Weights of a small transformer language model.
Architecture: RMSNorm before each block, local attention windows, exclusive self-attention, value embeddings, hashed n-gram embeddings, an embedding shortcut, learned residual scales, capped logits.
Training: a variant of Adam for these matrices, 82M tokens, 5243 steps.
Each number is 500 + 25 x the weight over its row's rms, rounded and kept within 0 to 999. Layers, rows and columns count from 0. Numbers have three digits each. The size before them is the row's rms in percent of the matrix's.

# layer 11 MLP up, 384x128, rms 0.144, rows 251-305, columns 0-127
100:516515534500519506489471490490506562519536476501512571489515519497469511486487469502476517478512490543491470500510512466480473446546505508495536466480546518489528485485528541539479519472501477428489501529456474505485491509524440493510504500508507465481476508483532527532465490497499515514502516509525548473493477529531476503464517513523514523466510494498491473510534479457480487515522
106:460523494480578524515481449518476516497488463477500493509531531530475490499504475471459479497540539495475500517497481527508503534506498490491501444501493493553510497506516525534490518496504505478444493525467491525481490521489502488476460461472528508457489517481485439505475462473534497520520512491498545482489478556519538522510498529466494478508493486467488460479458521478511503501492
099:542509497525528509510467513532514558517482480535470457504497558586464490485493497475507516465496511497509497511488455508453519474493523493471487532489507476506503500494505515522484467506498512475507509495519499480510490489553494508476491513494500453487505513484559541502458521483508485496461473504534491531512516522503494519492467468485500525479494504536521495490501442520531518471578
097:537502468514521498470475536489550486533487533527497494453530501495550469483491465496439514474546477523466509474547511496505492496467513520512515541476513512471524527540521500481489503485466507469529489503537546495502545509486472523457522483556500513482460535493471504511484523469496498507474483513448471516509457516497526525480482464488511511466476505493490503520498499495466469480478
100:510548525473532494483496530497538488519491495482432462521532492560501491483477492524475458521505449498464504499521487523525471471540463458468497470469503466495521487489504487497501467524458475481535515497499515517502508467531515496468530506483539491512485523490488509510493525517480472522519504508458526481536504512494536525498484499478530506485481422496558481477525495476477531490487
111:504495484535532498472440484473493505450474503460485578507535556521498543535498462543480467515526536525506515482536502492525513478516485488474470504495500470535526504525492492507514447533488502525538522493506514526516509537519514541475497482484505531491453502514505515505462519493504513509483519491497497480468475519543516522490516532473496492503456445489500503512455511496511474525525
098:494514485493515492482481511519496520517468472509500484570502507503491500498505514498508487508509533498526499496469495501478519524522503448480482515488546486521487507500549517465515516488449483476488524528500490499537554506521500464522526425505519492514449506522527507525479500509456533502428483514532555461496503529506505525506492523483488481475501534521478545480466528435507495527477
108:508554469498538465478495473503502492502537468489466457490499541529513520492508451528463532463469491538519503502537504492504478522481481433485469494509513513514514505521542537497507522486463460513470526486474491497532501534531510466479474503508513514456481487512541492551466532486507513480496510522529510483478454502502535531497480449509559500503471503500507517484454515528491495504511
102:507477463477527518498464464489512525485508489474491495476500523498494500518438487472479474452546512461483479527482471490504499456491479496510520510516528508517476483525474497484451469470500504492555533424483518454517479475491525508452454451540514472544479536480498522524505469498532458501510499512511480515515460526522485501506498487492512506501462500528465495519502513484483466481524
101:515540511521493526484469475501525530460492481482519512537514496497514520491510513531530474498469521513477507525484487526483505463517412457488456538527501423493478490532482486460505468475479438504483497534484474515505471509519533500511481496493523482525490502501527512515472526504522480515437505495498489469503505542560485494476499474515490518493482510479507507537460503543503491504533
101:502511500469509489502510468503507503509508472497518523541482507470470468448542508509490523489500526506500456532478545491506466494525505484460503529526552499506489486513507493488512506483450492490524476487547522501430477535542500524464475435526516524469521522484514491501493559539495471532479475491531513505477508486548500495485505490559520460511476459510499518510488491515480499531534
100:511505498510495476483499469487538532489550470476526494492512542496497519484457484550482494469525532433483521493533490532448481484487494499498478472535531477494454435509499506507507510518499474499496492442517533446501533500497512504522510500525481492482504494484564470456497508519496512532456486477507520482493526479480541489526507516508478497508478454467495520529509448504508475500533
099:493513486460542527514436490493509540522491498505506512545548535517490519508512486518494515494505506451421489518498482454541481473545487545480508503546511464548527491506504490521493486524498488522475507481550469509481514515483509468507525489518503522495459523466509492465512449498529518511509482479511496505493524469538496546508491486508549516493481474500490528499530544477485468522494
104:523536499523566519492496489531503515512495527452483553466482482511485490472477510530459536484543536504518519550496527507487506504451528510500493518455471515527518499521508516497488508501475464481498521512536518506501473497509510496491438488503489510458494519518526510518499560482501474504532463489471532467494503513532467519465523451530532481523450526484496476545499500507537476492510
104:518503487523493490520491453499512502526506444501525490535502509488454551448484506531504487483478482502452475514482527486496475503535430485485512473474506457521473506514484517510466508520505465458501544507517465497490507557515536506519480518512477517458482507466544492469493553486489510496494487509477475458510510506540473531469487454463524500455511514504496491533500482501482467484529
106:483516483498521478507488510493492492510480510476503511514519511497516512479459494506509506522506534497487484479528525509571516516534453503517492528475499501499463453555483513493503472499466468497499508509515533492472510529520503534471517417479487516555509547476486482463485549479522507496493502494521529464500492516514460501522488494443534467519437488537522511497542498443495501511483
100:526504530486496522474471512496510495528501466502459549547477481500530504507508475498484485497533489495455473497523467484494482481528498488487453468539534470533479484498471483449520496460485484466525502474495517521514514515487489510482522469507515514529490547466547500498477544576469496549499512505499478494502515527510484485496456533490491464503492472517476530510465484497495434507545
093:474525499511512534543494527512501514495492456492474498536470500496499483493495455517530506492494500520483441464478469431517510487546473471470479489545463505528525483510502545482513525499507492526496530473506514496469514535487529502496470476456485484487503470466533485541433502523463542501508522502546511511493476496556510504459488483480473471497519499508474522482443513507488501498501
107:521537521511490535470475532515519524494503492490458494504490522516524483514499491424481564497511477527506497489500476489492494497533501475495463501485488511542489488502504541499462497450497499510454509468517476495488479503488458502493472473572508444477491513478483463468483506517458483529489432506500509461445500502521517484506486452511516514492500501539528512490507454515471497507531
095:503515508537533519507517509552547520498497490473469512461526523524479456496520489493472490476532500462526510472469475485492476537504504536508481468500554524497496492514472518483510517416460503504492524472503467468490526488476502510503497498465544499502514496511532469516502475527538524512495478485494547426525507510490539494499502512523516530514483465478452513517516551517497465490502
093:481536497474501496486450509511502518526486487491532510544493467492469514500506500519469511508487540490472489533495493494527459489465448503563489470523504518532465533495518487442494508501481470487499547518517475529499528509518528508486475514469496488474481514499556507498454482515503536537489512465510506490504478500497506517500539519519474451454510533565473540493523517459492489552485
104:548508482509560521520505486507547506485517521498472523525499513507492499538492520477503460522490480478496440476456478515531469532504508480496504493493523459492492480530471526546476459481501493463440515498463512475503535502507506472462510539520536519488512516508504456493481494492502510515506448481483561436512454531490505492456483485514472500494471508515520514512518478534498512534500
099:555485509496518511440479523485521525491486507495485521464527525521488499511480473538469530492495505531466470468500483463454502544494483491484489507515484521535512531491506528480477486493510503474523537492498481496503460473497515474498540524561499488503516489463480506545488515519482514495547498529515522468504509523517545528474542518485553518488503538553527470550510460483501460499528
100:480461462501543502516498537496529483483492493489531493486501523504503510510452483493471492480492520549525441473527478454493496548488503479478478496542506487509531423519509534503489502479513488498508482425488514467495466533510498528522495461525475480492460503500499479541476508475497466502528505507529491462458504519527490504476541519480481484495526477473491544503505535472495520485548
091:553520484484517516441493541448508479523501476506464511487501484497468519484532459503475528487489489524489455530468471519526500489487537494454503524484469488528497518493487519472494500470527457507479540542535533470496511522487512531445470516480491518486488516556504473511468524534503485514457521514473478519521502562542484513481492492509496460476514463488494508502481495514475506482538
096:471502484535516487531480457507534501489519483497537474463546546504482507522486502510498521508527508508524493497437517494542474488528542476502458502470480530535449501482553504508466477513510486485536507489529454466464461516508521497502503488487512479508491511474503455492498477486521470486535512484435508456519459505507495506539541501528512541467495501474500488482508506473538499538521
089:542519520511480485527474501521530513472505536534478514498499462548495490441480454514498502452488519487510546527526530527513480534536496531506487546476506492507521489508557490498525479530527495524486540513527504503517512487496481506479471488554549498506456520495511507495495495536483479523501470541471551456471480516489491524494533472485500534471501499503532439504526488495501535520495
095:511488503472556511498469476533520509471495537435483468473522519491498459477535496552527520517539495496481511511511502457545494516497527515474490496450491451471514449521524507464481446494517491496527502489509516443509455491508535479477452474508529509516497493478500502467490536507487490491513521496499475481457482510535533503488490501473453476522466480481469490503499486512518506544510
105:492525511472529541487491532503529510501485472482536562500500483487465565459490521544484469500522506484502462533533525505490521434512501457546537489523508503532495510509523545475469501507536520481502538498492510521488513485489517519458521467504503525467530538452500490491459535519513462545488510493502509474494480556505506471481475491482476499506513502493483468500458479522499492514497
103:485516524487482504494491508535492500528523482499463513500535490500502518524500443503494465519511509496495484458507521505537416501500474496494504480495536493521496503559490488502480488478494478510504523460517518529526512546563539520459486483516507497467502529506512510500460473481489509536503504498495508493522480507515466600529518475540462483524455479543486506528501499500468490493469
094:477519467529500477506496528525510498507506530526507487475490509525497491446465510549529539474493513470527489540522519501478516509487481506485491493489535472535527513514557489491483485504508462524549513485556491484408504511490481515525496502478473487451543526465483541504466511500487466523487514510521491470538507481508559502488493473517540480464495483486465478496462515473498495506490
099:490503482513517539491473507518534505458512497449516515514511497517456500531478535487472476500531493494514498478527466532494530498498477492476438510506509537497509473518499571459509510495552504501494505485468512559483517556486522505474462512510494526500486537484486444515502529449485500512487468473513474493478500522478526516480451515504500509478525466500501485551498492523449464529518
113:546540472480496512475477515481519543477477527492548483509519522558494506461472478495514471534476498551517530491509454485519548473565506483516524475512508466504519496532485504494512464474461497469531498521511517486515524508486505494506470489535463522518503544472538529504487521503467484526504488464495553481570496516488524513480520522508511513482477495492503509540526494527471518503520
096:513537507547499508523502528488520502469486478477517496513514511467497528478468511518444468484523514490498462478459484481518493505512544474524472525533454522534528499499488525507450494512510496499531505528540489496526476516517504516463491537491510565502509508497554486445476556553510485551501505491474528504520489540501528500473473497486498476511498464472509479457455520500500473480497
096:476535512475513524509475502516525557507505458498481506539518542519474449511521526493498510471528487477457497494532453497507510462483504470489491488466534531509513489504504521500505502484512487471469495487479466506547520479542480521536483450484458479493513514510518490531513494546452528502508455528488488484519491547511497509460451521499478482453515426518501493489504509509458525491510
095:503489514488505506514485464561518508493471480499474489526491485532532483485483457517457478500490502468490468480513459526454452526490488497441474488495490519521548467516501496477503498478483490501510505503575458493484511526482529487478494499522521506459517489460484529476496537470546493525514492523537487490520458505496518521521486480514534457520441508504463516464517532491500508548517
101:528495491473534516515442507500484512500503455485521533499512522522468530492512478516448532514510488504505480515519481455512514495532543525475514508524524453472508507499493504495496476555490529490504554517525469448520528556496520521472490497537465553520488539496510467449487493454515516508502479524466533498492464503557482508518484464478492517491512457482504505475531490498515489486518
096:481473488480551509492447505533490524486523491504536497518502513519493490449530481518489510444509534507474515543463493471474533475480504437465469491496506512493510522504554480498509529495512514503479502474519482480447478578517501522496517506478513449473476540504519520499441493475534470515480485462501484503489497501552514512524517512492509457528525470505481521496520526497519485504486
106:544482487488515519461484496499518530508484470492481510496513525555511484530505518478498477496496532509489527457475455453488495472492469496469526514521509487499478503497552507516468478518512482442507511460515505492539471518535532482499482456520476466549514527496549485552492474523497483538462496482524514513489516500535515489479480481480471465504483488485519509484434470532475455501533
107:492514504462511542519490496514527513532460468449508503488486503518499479494469458508485479508501528461458508534543501489488477494526497501504493500501530460510497473504501574503485509503528524486453511485507528482492508515543514509506477473506523536507510542465515526509480498468494540519555463509489504515530471497490531524452466462487499490535550460527538500502438482542480497489490
101:515499516512500516468509497531559503501502529482489520538512501494465516476496474501512473486524527502538481494514490473497488452456491520505482488464544490485448428533532486456492516467428515512506529521483548487483530510479516480462498458541518476516493497505528494504489506470464463520480481498479533497528496507527557504513508531517530512486484524560514494495495477532501481499507
094:484523485501482557505470476497494482473470511505526465493519515552451471495507483499472529456521510480500499513527487524547517519546516503498494528505511504508485532532491517529477482492471494477506509518491510493503471515496538455502464462542466500514493508504516537485498559509492501508512442484456526463496479472503513533463569514470508521513464520479466491517450534509493535534499
097:525536521518526489497499494508538495506526503494509497469503494534541458478498496520540509463545460492503457506473523502568498504511527514472501535510495491508482479527484484474489502499512463512487553506535488473487493475514495496522447470501500438530484497473503484466502512502500512522514524483469494480531461492563518497478524481446507532430451483473492477529463508518504517479499
098:510470489497512498484478522439539495443474512487532510524486496518501514465502534515477517481506546510526455544568481510496500507494471538506505520511511535504519453506509473533499473502485483501473471479465505465527492528479460542497486503532448494476474541502520489521497481530499445527490482531492546529477504515520517507463543488432489497486510502510525508501503517532504487504492
105:491497479505532485532482490489486505480515468485492471502530474493424479466518502511463486497518479518515471500478483480520466524541513480439498483528507516542530521493466490470429462473540494500520507449547505507466524493551520523487501473514495478497541542508501539511497505522511507511456490461511484488496460527550494532497503505460524486507485462486465508508513513490513526503513
083:534519528548506477564470515503495511529527492477503521540504500523482504517483531485516531512472457516529495546478466494528539474514522531512485481479500511499486460471495503502489462506527477513515496509552515484507490496508526498500490508513515446530459489473481524503447503529472468538537500462540497496503479495497523510509505511503486482468476467416433511530500495506490522479485
097:474526518505483515446511491529540497517481459469469487468505510494497489493510481519487475502448486510472442483487513482468475491558469508460509473494522503495506468490487542433463481528468497502505522464510500497441488475500504520418491531495497489482491501465484517499494488497494499537502505469521494471527503508514541487494485477531526509453470434526524480512511484503486485508518
107:448502514500476500488480480523524531485474454492446489522529527490495544506508455504477504500464528494466510474459479499487444497574472452489500507508496487530461507503540525487462511494505500458478529496527449506482471501495516535529494517535503490468486540503514480448493509488492507525485525507486507472545474498545486499542521499476487501517496476518534495469518490492482474530536
099:511540500486507488498491492537542493474502526514497474549511488503507501431461439495531469483547531498495508512466510502481474480494489543460462483487530478502501481517524510522502534501507511482534507489528517485456461504488519495503510532491495534467530503526518500517469474498514443515460471457446524520549512516507476514495540524489496499458497491500513513447451487525514476494497
094:566509498473538508474510477473489516521505483488483513450502505494459480471501489489491515492501529548496486534480470513543502487490488490472483507503557516483507516492498468478528497490511486483513564454501500477506471454511522509487428481500497491522504499476510511528469544523492508541469491446476500496513505493534559502525529490472524468498481542534466520524472542515497528504531
096:488529468498543482497501514517499518474469516473472462478538490495505534528467516495507474497514481485451486514531489534517458482470509518503463509469525489486462461505536490527510506521488486525538535504502481506465528561501537507468455468449509518528519521493514510485498471536521489512486500448473486536468476476496469533463490534513486482496458512492481476468470496542535473476523
101:514554511506514465450495515533523536503489487475488510503515462504466478497499518501485484479526489482472510515478458525509480514501501547521484500529556538509483430509532504453462493445524498499507521450465448448517447521449511456476499517536469490523533517493507482468516504505519507539495488490482493496524479519508505476498484525470497503517500490469545495514498514519510487482504
104:459511491483520505488482469530506486485493478490534437500538524502488486503496482504547512465502483516499471509527492460501454505485482497503454500506503458505493456518485502532468486441456447515482536506512483472505512500504527523439513529509501481484522483492522487555506516473458503496485520490520491500481496532519457493459534474507485460505495485552530488534520522521450451487498
101:464495472492503555457478502482510516509453498496484528511475500528485518508478515468467483453517483461532504505483490482467540484480533490502498513558528493495501471522503513509496454525483484515481490467488501524507442515536502535485478502461473439464548515477528520477497498493501529535516502467520493508456549460485507502516501481472462494485496459479496548531478499492496528533524
098:489501518450499507519498555491515512432504504506493504536537496511517506494493487496472470524480536531487503489480494495508484494508514491501526485506517492459503482540456499432487480520484521480511525520559543466485528492518515490493480507518518528524506539493524437464481473510515494536523516466468474520535476559496443531512496483481498462482474465507498488499467517513519447493500
# layer 11 MLP down (transposed), 384x128, rms 0.143, rows 251-304, columns 0-127
093:504499517517490482493525498494520533514521517465500519508489441515485468467495525489485464477479527492491531510487514504509511491463496553534515482504499484480487498397464505495553497496511487511491471498491546477479489520463507519510523494516466502505498488524481473477497500494541523562515527457496442508509495509460510451519509498486490464522547461482462507464451494495473481496504
109:486527481497489484488544498494495463457491471541490518506504474510511557526472502540451476459506530467526515465478485490568538528505477498456520502483456525501511541501508519511500474495510525527496527495502489522506491490486469511499538532507513463433497505490504468492462483507478489425514493496494480439483492507500500490516503509468468492493479492491527502465462492519490558490495
096:500528492520519446474485556465521463496538513499480493515508537493508496510547525534460457456496521468471527492497501507528493495501525517540478531530455504505480485495520493491527501449473487539458531511446445511503502536483529521523523498467502488512494510513519506512450522500511508522532471526510525475487510474479521487520478511484480488512459454468483464494463476492507525533511
090:511509454517532483490524490500495503462542483454486516495538530468507483541514502511457559465551440526468524515472498464506537496507508497508454498504480511510512539471470515522481510478525536455538492484542503515505527477492458474494509504477495449465503495507525493502548497467486496497485506460497485524496511502462474503469500480497479476480504500462514456506549483475537505489499
097:484481519516527463481529501520465515520461505487451479490481494512514502518523495509538497516533487520531467506460539482479511479475543504509553487505545472496500520452494479545473518516525516438491491489532516488459459467512466460560509484503486544490503498503486468483517540512504517473513484516483479517508474514479471548483511468506511534503495505485548492520505459469506465473471
123:490478488516495483480476554459510470496510520473534569512488542482512521475472467494487471492518501523498508496521506525523504491482523498520528520495523491502473511515470485588545451505492490491507485575478532498488528490471547481515514522513516519483477498527510505510525500504504539482523522510462482496499502483566523514497475486466478530510456500534513532477468467504480512528520
086:519462490522487488508525501520462474510510498512487546490502519511513492526455473479494518464467478484481468533520525519500505517503517521520479537501480510472537498402524504509517493525483536485521480482522442521546502509498491455495495523479462518462507473471506511532497487513506515460467501461505517513493538518485485454493507453536529496486531496534484528492531502463535508457475
107:477467480492488512554504527500453496462476516488543531539528468558508504512510485486500531496505495458482527505513513531499485550529483483513516506518487512524515503530466546511505484491491542500511494525512508488528504452490480505487519493520483479515513454462486540452558511525531532467472500487483481507551485499497491493502521523513506436491497489465468483470509526559486523474474
112:517530480509481495524487455489493503466491526457499512471522482491541514521507492502549524503527489512486455560468480523516502478496517531519549506517498454491511479548558513521513479501525432525467500503528495499462521503528516460495475532496511549533482535490513521461491468526494468506505500534486496506512475549448475538536523536487511509483528478496517497517497489526519504511500
100:525505519521508492460471516507536505476482482515498510521514473504491442482496498500513456537510484511513480457481497524482528503504498496497464443557521481537503463525503463438539493513514532492490503501492435465501514472468493504512513517532491476482465530501483509505498520522473519549477535533437473454505503497495480478500512524454492511531506463480495493484555481509488505526524
110:439490506508468498503492474534524549472489518499540446526508526494514486459463532509528504492506478507488471500478488459514519484500499501507503463503529499515467540591491469498487516481491551527471535502481514508504494471491499476495527518480501496512517533499478531516536444508497475517494486481486506463525459540488463485537509480471512517523513497528541521482484510564495483493508
093:497477498487466509480496476500418520461483524483524509518487521494508494487473533502496526502480509479502525525500461497517533486451516513518484489516490487458490501573483531537524479501478533504493442469527552487507499519477490525466506483532478497550449465501499518507526491496494539500520482492499524526522534444486517480492501491486512488551503559504500499510535482482528483458496
093:509486529519488499474514496530490487467499504472519506535451483510524496544481521513493492500496493495477517527529497512518486492521506510498512560502500502475457533546508462515528487508558516499515463491471535472489527547492521519491512508494540536486523478550500486474485485551542485497478452524477535523535494462500487429523515472544504525461530488537532495470496476529498506525500
101:465503515508471452468493530546510515519513496493485497500520502493536501491488531495500472498500499501522491488530475492511539490490489547473505468560507516513488509520472502484491550529477453529494509515540515524533539498504531469545473513503520484531497472549532523538486493498503479507452482517459476514516510490514471488509436479519478483427542533513551511476531493517512512474497
114:503475496496523510494481524502530521490519524490473486495493536477500536500549537500460463508511537505484511522539498520474501533523494477498481480440516506464504523579474547472474509515515497497535519485526498469519515544517501510533479502503526509488461502491534501548522553477451459490498502493492478513546491502531501486515529473493542515547483537467532470527506507530490472483509
109:479523523478501511473455523500504500522557533535470468546487500498520453446514517521482470545505462475530507459505551478489512506462499467497489514459464490481493515548519505548468490496497522518495500514492509467541460471484473528532480464465501512526529523523508537520492484487522501461477491521504509479478525500512496513492508480517479524494500534531530483501458543475494495542501
096:470488458471496517508504518514444510511487523538557478521497544499481466526496516491506491496540505477527494529462493494508491548499533492525482529490458523492524503477533490524498455513530474535532459520450513520520503464479482474498491499484497485541489515506469503496500498470497499466526531537507466534493501505490483482552471512498482473513488486495452509508545551477551551508479
088:536502493466470510495513467476492449505479457489511501514510473500466508473524494474483472490508518482536519488560500499500521467446483484496541478475445478461523486461489517546514451527516521483508471494476500512490474512479512468447544520518457539483508482487514524527539483485505502512531475493479511527509522500475539514505485508439521521499495480445499536532524525493492488481488
108:517544501501461480516497503471515459544518522483535521512497466448490523481513505489489464528491556517552530530511512542523458495511456516483484516502465516508508502537471512483527473506526475504523470483533499435496458506504509500477478486505496492526483487533533456538518532507529539483530496493501509519497494464487496448516560469483499511529501516482490490482516505480462456487497
091:531511483461517483477504496434575476471498513468550472489518494466521524500505506493485489479494496518495473503521554519518519494488497508501489542490491535473561512474512504507510479508490499490497499518452503540550523485448466515446490471467503493529478494483471491496447523533508473482488512475520479479505528521514513493502494452477458521504525534475535487465491526468494507486477
088:511454485481493537498563482548515457488471488510531508495436506491537500536508512527508474491480509510513449496469541524483471511497525507497510493497511488508500468508516524499520536422500514534501499491511482556474490512517478502490493486498494448511504524507485484523458455522507535532507466490534556470493551480503503486461485487532533528515511468497503495479538506494497484524477
112:536531499512511502450530563486567516485486560498496493494479487482523536527492543478517506533531493506496512508490484521488513522471506480514569512503517531497483488536484549536528464488545522499485502537474514528515485518518482475497525497473541523486497514491515463534503513507489486519504551546485486502484473516552508481526481523507475553521511499473479493493540465504512506502524
101:469468518528488438542522519471508529465481485509508468514481489532520533506463514495537522502525498472519526500505512509476512501537494520469505507499550469489478509548483457495447455494518469504493464486487553484509447509513504511539502518482465498490503468499479508445499475486502548529501485529483485521513485533509486488536547469490490503517563551497482534487481491508501500492501
095:526473511520471487477509523536515457513499523501469542542481480521507477514489485482534465512479537476511496501506517476480469503522470529511551467491490472524482517502471543482474523516498520494462543471493511500508522487485464509481500483515503509515499507499503496482511440498504536531513500529513503465547537539533495485527511490506502473500444515608466516527531507488514485487479
093:484480489515479519505525501519502463507462506490543498548553527517511500501479526517529477490550507498495451529495463487488506492513502516470460541507518489487498470551534527519543526563507501495540450515516559470508473498496518462541492463492526506529484473470485509555535483463503478499482480490490551498525516455486498517508502493498474482528491509518511510511510526481506513470463
086:500512527492466508503500505509504539488470523480477533496490492503497520503514540501546516488564460496505503489498534518488487481500534518521522492471497511527477512415556490555526487559511485478474487508469498478509488506522532481501537525544540490485513479500487495516513521543500499455500508536520537466497509484476497457463505530520533545529503512481514469518505504480515536550507
082:491508479514488484540458479430471509484465498487482496477470483463477450489496499509518521486470496527475524494512480500489519461534519500506542484502501492533471550487533497506525527507477513494490485515521489529538511503502435515556461501493527485501499474541500522511502467531495516522527514520514438504493473493447505502488531491486511501544520504461524508509518548487501513432529
094:525479508474500485503544494470519527540459547494464500493494547515521460504538529479502483529507489487518531478500489510474466497494561539522444483533539482484517527509510454479504508465550521493468506501485486474527537511539559504525499528493505518500532514507502521499521474523522527524542520509503483489531467512519502503463482474495501487475532466455506478521482522490520476458483
117:551479462464497538495486513533509493505480504497527516463527464543465489503483498560494447534500492494459483474498470517518472499526479532522519528504490491495507524530464512519491506482480487504541494464483457492487476489522527460492478489481510498552481523528517504477491492493493531460462520514510507519494502520490513528529511531484441488560479541511467482487535508505494544522448
113:474481461495488506498498508456523539521506479496545478530484540521503518460474510521483476520513511504496513479506482479527497494525494480469489485542532504522536506529470508532504486490498516549475537501472527469523468468472503551538538541495519479487508528505431480479497464492523496528546502482541502459507503515463509454507513532517527469515500490488519540449469473497493530528509
087:491472504485521541485499476484446470514473520525455490534483509482522517486489512488547546530512510479479508488477506502543505468494507554502478547485459467476494509442475502521470517492514494464531453518514505520502518509497504492547473557495514526507469513501542503529484461495473522517503490499502527504485529487546543485529488511503498528517501487497452514461488447539544514504490
100:503476490491501512506491449516523475507474477498483496501507501471478464507516515459539471460485519532471511472478421498484499506510472483567554512471504493479488447505478516529466489464525501528476550475518499543456512483453478520492481479487513513499509534468512476492497476510481511482492529534534504516512523523474500531489494467497543512466510471512484505505451468508512452511511
148:508518543517487503516502490471503502465535475495552511508558528471512501476503508491499470491523494536490489566490460523510498520541516454481531525508496507575530465526542507506494476472481538486493537499480508488533508514509516499486484455526540517499483523502535523478521491516516459501516493499478536511490545453529468496501537492475515499525454531525482455483510481511470498497525
092:489490448520491538508489517524511505514479495502457503521486478505505502510512511532485552467515507479505522500531442493468513491499519495526515524484508486501478530543527558539502507514485506494519504477488508490503496487494521513483467504455517523521511457508536509530510476451474501437510493501513514572448492460460459512480536519532455530486480520489506508454503539479539482473496
093:498515544506493471510544509481544447550517517479507509502487474496554485492520527512517470492516481506516526487479474529533526488493486502484520525523523495522498468489493517468540512434504521560513517505495491507484497503470517518491509488517536502510493536533478459500484477528520496550471525464498478480506556497509520469547560525529525504485502460515538488510480476518532484493456
087:495498536518478503494530469496489472508492515478455528474492441529550498473538525437534475498488518488516498519468457452490534472479521512503495466486449470468496514511479540489530567536468509492538513488517497515510515507487538467536534525497467492487520495511500513489491472493519522492492501476481488553520501456538483476508515526465500485461528515471506494464527500494497506480514
091:522527523475487485469548514478465506494489497443469517474469539506553507457509519494484512534513510551503541463516508487499464514499485528521444502527511501533498496476476495478531526521493555527528509472515493515471521511486503463525483505463476495505472455550527549477493489544542522498531541516484472505493538492487499485515499475496496493517513471489476497460499536474501508495458
100:491518458514503507483518473539519491500471537549553487487481554486482503498506526521514516493476570530521541511509523480548502508468497485486511475479484482487491501499510499516506491512508455534502463523504555463526514479494524446478506518521519472495488506511502475538478491456473494455492505541567486490489501506498497501532511509467499496525518513463516507490432506486558499497519
112:465525489508460536547503521520467506516525486493493504468458508479574493496457484502465493522504464500511442481504495490547492495469472526539457525471503485509513507538513502476484505506515513491493524509502510487488513507478538546512528489463512517526507485471520493499488464499481519506474475508483501517469437495514468440475486506518471526470513500516508475534464480459510525504435
121:539483468472497497481540467505519503491446509506466509468481550495483474500528479508523469526499444485495521496466483523477476508552485514528494494489463511483466516453480473499501505440514520502495533490494517492465501500514493457505474486487486513532537482532515512452493498555518514546477505495533511537482525510500476519470503475514503478475476504532470550494546484531536455489503
102:471521522461511525530478490457514492460487493461488475533454474526516500513492462448508468499520475518509524489534529507549455492495531483516524519496507478485504505537495447548487496502467452538519496509490508530543504506528511479496489495452515501496519513520458488515531494498495501483514460547516499513499496523508493521500539518531523456452525481489512457515505508478535533533453
087:517514499452524537515499534439455498494480523541498494481515458470519511503518475482504485530502472495516443458490486517534495491441508504484527527470490524476488532501538477523535464460488489481443504536504479488480501501493520507446507505496511483520464490513499513508502511536498501475492533507509495513454522462491521476523507558522474481483459499464503482515558492532466520510498
091:487504448494552489514457514445473528471483493512478484452515518474522474499513498499505526530510491512482534520528538466504516524479539497515460485491490522524468541453549465501513504502463536480474494499484483469518492491505465457445519562488504504494444460479498484516546494461479525522504490454491502493505509513480508502507499473500468506537516476465472527508492510512514528509508
096:500464517532510484492477516447479541493482503507504473501508471531487509491520472474507480496471512482489495461567523529493554478490519536549525481543517484510487493509531518531501536501457522511481489523495502470492503522481519520527471520518509499510523485498457506511483499529495484489558501458456465495494498482499485543443485488490491523539508514511477543515483522510437541448497
100:467537523478538528525490502494444471438475510521521470513480459493488504487509499520498458555481507489483531436522501479535482514503533484499489472506499507497503474520504483511490455529515504497501437498496500501532507506524479501520488506512460491498463478463497514517556489512514484517455522512484510531503526504451510504508530480467538460505456497474518515463454508504554488496529
077:507460524479466517465498519455443495493519521501498526506495469490489518478505506494512495534489475482531495460469512521496483502489483504495524501504501482499547502340474470496509489527472523500507482503470520511495499497538529519518526492486493552513515476509497471504520526509472496494512466480486489480513505483476486454486464475496517523496536524511495496512467498504520520513492
090:475490452470486484518521493499481556500502503526474514446512535477492539497537523506520502480531530534505471512497508496477504533493471501533519522467497490503514544454479521545503496465521543502515485498488510453510536514484508460484527537507460497521476491510517468530499498518516506475530509504499454537520475529465485482521556482473504455511505519500463536522501495513508550446473
109:499514499528501450497511533549538495500531480457526468504496514515472493465515504461473549500542524542520503519451471533506526495510505516539526479523516503535518477525487514487489499478532529507514490458502495496471523519493491495479520555511490535450509486509502450538526486493445500527514529490473506532530517464478539463525518541464515510531468499487502497450526502499478498487500
108:494521506510494515547460466439475490481531480544505536494534522526515491510469520494493496504507485547500473543507489487503499487509493527442501526489545504483509462535515481552499511478476463505489527474514523513489585517506534493457479462525503518498529523489478491495473506499445508532534490527514533470495486509465537472511493470512511493474518492475478518484494523487530475467470
092:513491500477485522484547522504556465538489552472496512509524468513518494462498521496534511458483534493502522537496427519512458505500530511479545491491538470510506513549476490498537513470512554460508490517495499484496463483504531475482540453516499506490510526521517482508529516515522545493476508512503467474541484459511509443512503521497527529512499540501490465476491505522502522522499
088:518456527484538515477554539472482522485509498494497524484494475499532471505514496524464487506442521523501580510483473497446448525521498523478484473511503510490505477487516484462501511467514505470464497510497488528498517481513501516505464563539513497467543508487509527491523514529484512504514486467515523501505478521484457479529513499490549498474515502473544527489501456553475508529512
093:490502494473476539483515508469485522489477501512480551493488480509510512509511469503518484555465515502546454482506490529510535523495496476506532490523517509513431558508515513504469499520522490484481457508549520536518495507499502506518480503484506508494464514499484523457473484436455494492502538504539475501502480487488461493489460524453503528523502560466484493529499504455538518457483
093:501538533505476492475528519499482476489503483551512504520508528496529509493496477514498458479503475485468476503533467517523531499549487520519517496507482534555549549452498474500559498482507535534506497520526536487488489520474466506523445475518497477523498524474457554462533544507528517506516508520532516470532534528511484504508498497530516510514487480487496554492507522495512540472513
095:474482544530504425504524482507491490488520481527476516491511484535534555504514477532516521522538497540482484485475511526487465513490477490521491507487523522529502504484527467518489517506459475521494511489504487537533532500466486489517523462492519512495478534516508478484514490497485509513459521513496490477554471539474450500503524552529512557522455555547521495459515480484502481520506